Each number is 500 + 40 x the weight over its row's rms, rounded and kept within 0 to 999. Layers, rows and columns count from 0. Numbers have three digits each. The size before them is the row's rms in percent of the matrix's.

# layer 6 MLP down (transposed), 384x96, rms 0.146, rows 141-169, columns 0-47
093:459436485532488423496509434471462514495483563501526535537485492444524527513480522562502418529469457557458453484495493492404522529556527396471508
102:535466545527507459517530542435545475506552567498461465513519501571547438449446483487453420486519526469451487574468493500497477424485422477497473
109:460483486561497587502460472517436542454527455474534526466478490462494524526428535510455492532575448480441534480508537508528462534439469517531472
100:480576496528481419477500499484463499461497527460446517468478435480480571420485585448509510478423539495564576472501518492490584491531519524546506
101:539579501531532515508476496492469474454507523404479556479442538493390495482498494497421421497471486500501557525506609475491511519470481516512515
092:396461513492532473557431491531498518528529442567427443561482486538516480501513571494552455513501496485503522525520492517529529491425577553527446
104:517457487534627560508485413517386520534535475486519466507478406480467480528469518530505496526481452524589493471483528563515500454492501510508438
114:510444504543486541476545512460473537546494426541488456462547505487486453452446492478480476455557565497439523486526496487554542524444578536524480
106:483466530485551494531527478516458466513553522526488521496559501508490521495528505465407537509496469471577421522503400575506493475530553500523532
104:424444497492478551431517459506517533483509442484434463539526487486541492421525526541450559500606477485493442547510536554445462468449493523497518
084:530501500523521498495413490446513527535488472459549499549438503500569523539505473530523476425525504478496513477493446492577508528570548503491572
103:422482475582447475511464484504470573483502525527535517484502566548541541481548522468476561480456438593536482516388460522461494440545530454460511
112:396558461600502450520514506468538489533519519442490553458598503451456540473464562549594496539438490414455460537521513527443464562455474517532473
082:468487498502499481541436498469574484479495510520512467517465522456595566450505487588401489419466536529521514438457491588473532581524513500412541
099:473490576593499472470537525503471481521531472566551509461492518539472483459514495479469513485466504447493518503464467503474510463477414492517418
097:487446494517559469524526473436571507506547442510518447488584470527548512472548467510530501504484497446543438494448544478430542478473577480464482
100:486498478536442487473487499478535484471516529473444439466464533506461482542443525502525516486521587397511499495431460484496517482566417522476606
098:491514485460520491475475406477475481661457491497534498424466519469495546538537506456553470499494494487524507518488454521460496518560513538495471
104:475545467580488505487510457470581523534465541506450518492480485501492564520541500444483482449502493487519505483463536540531472515510405512487475
107:479530494523532526516545583520516526438449513451501439541551520504490480528522465564471522497500484529520564464474481577451504445484593503460476
096:529436545440476498532514556524567496458511581469389446520461546573589510464486450488500592508516544475537515482541472445499406417484485511520518
096:539535549487530481422568468437564495452527509486566484524567490490500513491450555468506493577549490461444501527442436518524459483422490500451473
091:489435468491566488536472469539506462521562503527483532451452462481578490569420529411511512505517475504450441545497484517469504552448538534571467
111:510522503510492472541506504486493485502548524513518525558596458532489498467507511442522571564476462489513546391441550510449523500453489483438570
104:488511489559504490471403484424493559546488482438515576492504517444521531441565447497535407496544511496521560505520497543513574487526523456522485
086:489522564525558438520462515465473492485554543527454578548458515418431536477561494524520550399522534515527493459538508529515492445490528516477484
107:558449543480473545498513509543571484415473464503408482550572484459472421452444485524543496482537540491454511519465539488575446507477471505541481
101:575519498556487544463559518569513464461459515476595490499584499501458499454517479483459530553499547512545545468442475533481488550417526511457533
096:490491547495508480453464578515527483454460513468491473523554523453442467531453535532478500443432560478499525693490468572546515458529567495536492
# layer 6 MLP up, 384x96, rms 0.315, rows 142-169, columns 0-47
094:479559459501559539522479480529450500538515512490512516468451485515457492480497491497527519442445554439497577460538493456524496562501465501431590
130:570537450549420467495553495475450525478522538577510564506512509504591566488468519464515471454563470537435494471519455504474504465542515492533403
101:496446509491469491455475534511498450437499475531421520511560538455526484557585480483499519447475530458521551576485559478496546529500437499444488
088:524465473495448540503525495473467516454494545443507456501523550450492531436470491545457549487464436469524506580512556518426527535531481486474424
095:527511447568469452488467552483517465544495544483542473521530566492477481446526499472538504506524521571521508446539453515527525549509454464562442
092:499581437457356584440510547474522514481473521506439522440475507497462508452522581566490572520496563492485485525517508539440526500589527493461507
102:444563471536469476487528473567432422448491497523464498561506551511523486525444502503544526510540516505480447445534493451449546431558494524532442
121:464491485508561475467504525464476552472494467494499480575520446463463456406489486444560525529481521576499565443483515510458524519510546477453510
099:523551484556485416523468484578478558509454480524562516493542446552495502512486639534531510482516489536513535494459442456491530478473448434560483
104:516506533458424526499499497538538471426495458561542509492447491543477502452469474419477492588454494480500475447489452430504550507453526486435562
097:454519493629517504483504505471551461491502512481476524365516500500484437496539538517492517560521479565498482564444440424453469475483488497480550
109:492496548524449492459449493507500499471474473401496582511562396429500439539435516510504561451527523466546478496544510532525453524472459589499545
090:428472453610472524500496472477520430557521505450450524495492470534560442553634539533485474480486477532511543449446452488512488459425492485497425
103:519541458445483485489480575536449507515471505499448562499435512491454551518468483490488503454501538553480496543565626490531511399502532466483438
104:481498500535519490462514501495547473506478531529563513477485434548478469474506503520494508462541568485548525512490529510480506487401497490491441
095:518474520500458518414542571525508512588548494506512421450525533555462495546407491496525465482467515505437460511502541516434562448509567469512485
104:482422431510554527524585497486504532568507536517535513535473493488566513557478474512514506491461518538509449415563473401492416479442531455528541
104:486426461494474484482474470517518525511573542447557406449499539490471525515464511532559547505517509549460483488507528475537487584545499509440470
101:528477585542548462493522535554500485481480579474511551435433490487451558508513457522530532560532433550511411481467490451546572489511453428493471
090:557489530523497469558486467497477464431519564536527489455461440497416465572485454506507571505546524514501433487539464506522527546441475485540446
101:473474461489526547445488558552505540536504510562469502524501498487453555461473521529489441439559475560462484527499464482493468466493562522479475
116:485456478472518470554459461539462509530533520511506486473484572466468509515484506507522505521473423524441495457450476524567517474508484489439548
103:503457431502471452518515548565540511497537563475486524576535504554505478472483494453510487562560528496457506478505483485463447520489520487513429
116:465471549527473561518557518492458560551527507473473530504385473442476459499469539494486501526511437517516542574529476465521552491455452409484480
089:506483521453546499555495466434485439537498518487507544526544509514492457566514560439516468498521541522569455509461447489477558566469537471529470
102:466497492447544512497552481501497554479547445507534459494474519573486405513486458536488454493567465531477512482430518615488558537504443553530483
098:464523550525519528523545531547429466516499489500547486527538492459473498548485536426465510479495412499508481428512523517404536445495492495508521
097:444569535479531528470493433544405541434467521466522531493547502487437495484460443531518519519532428498474453465468532478511564449466454455526573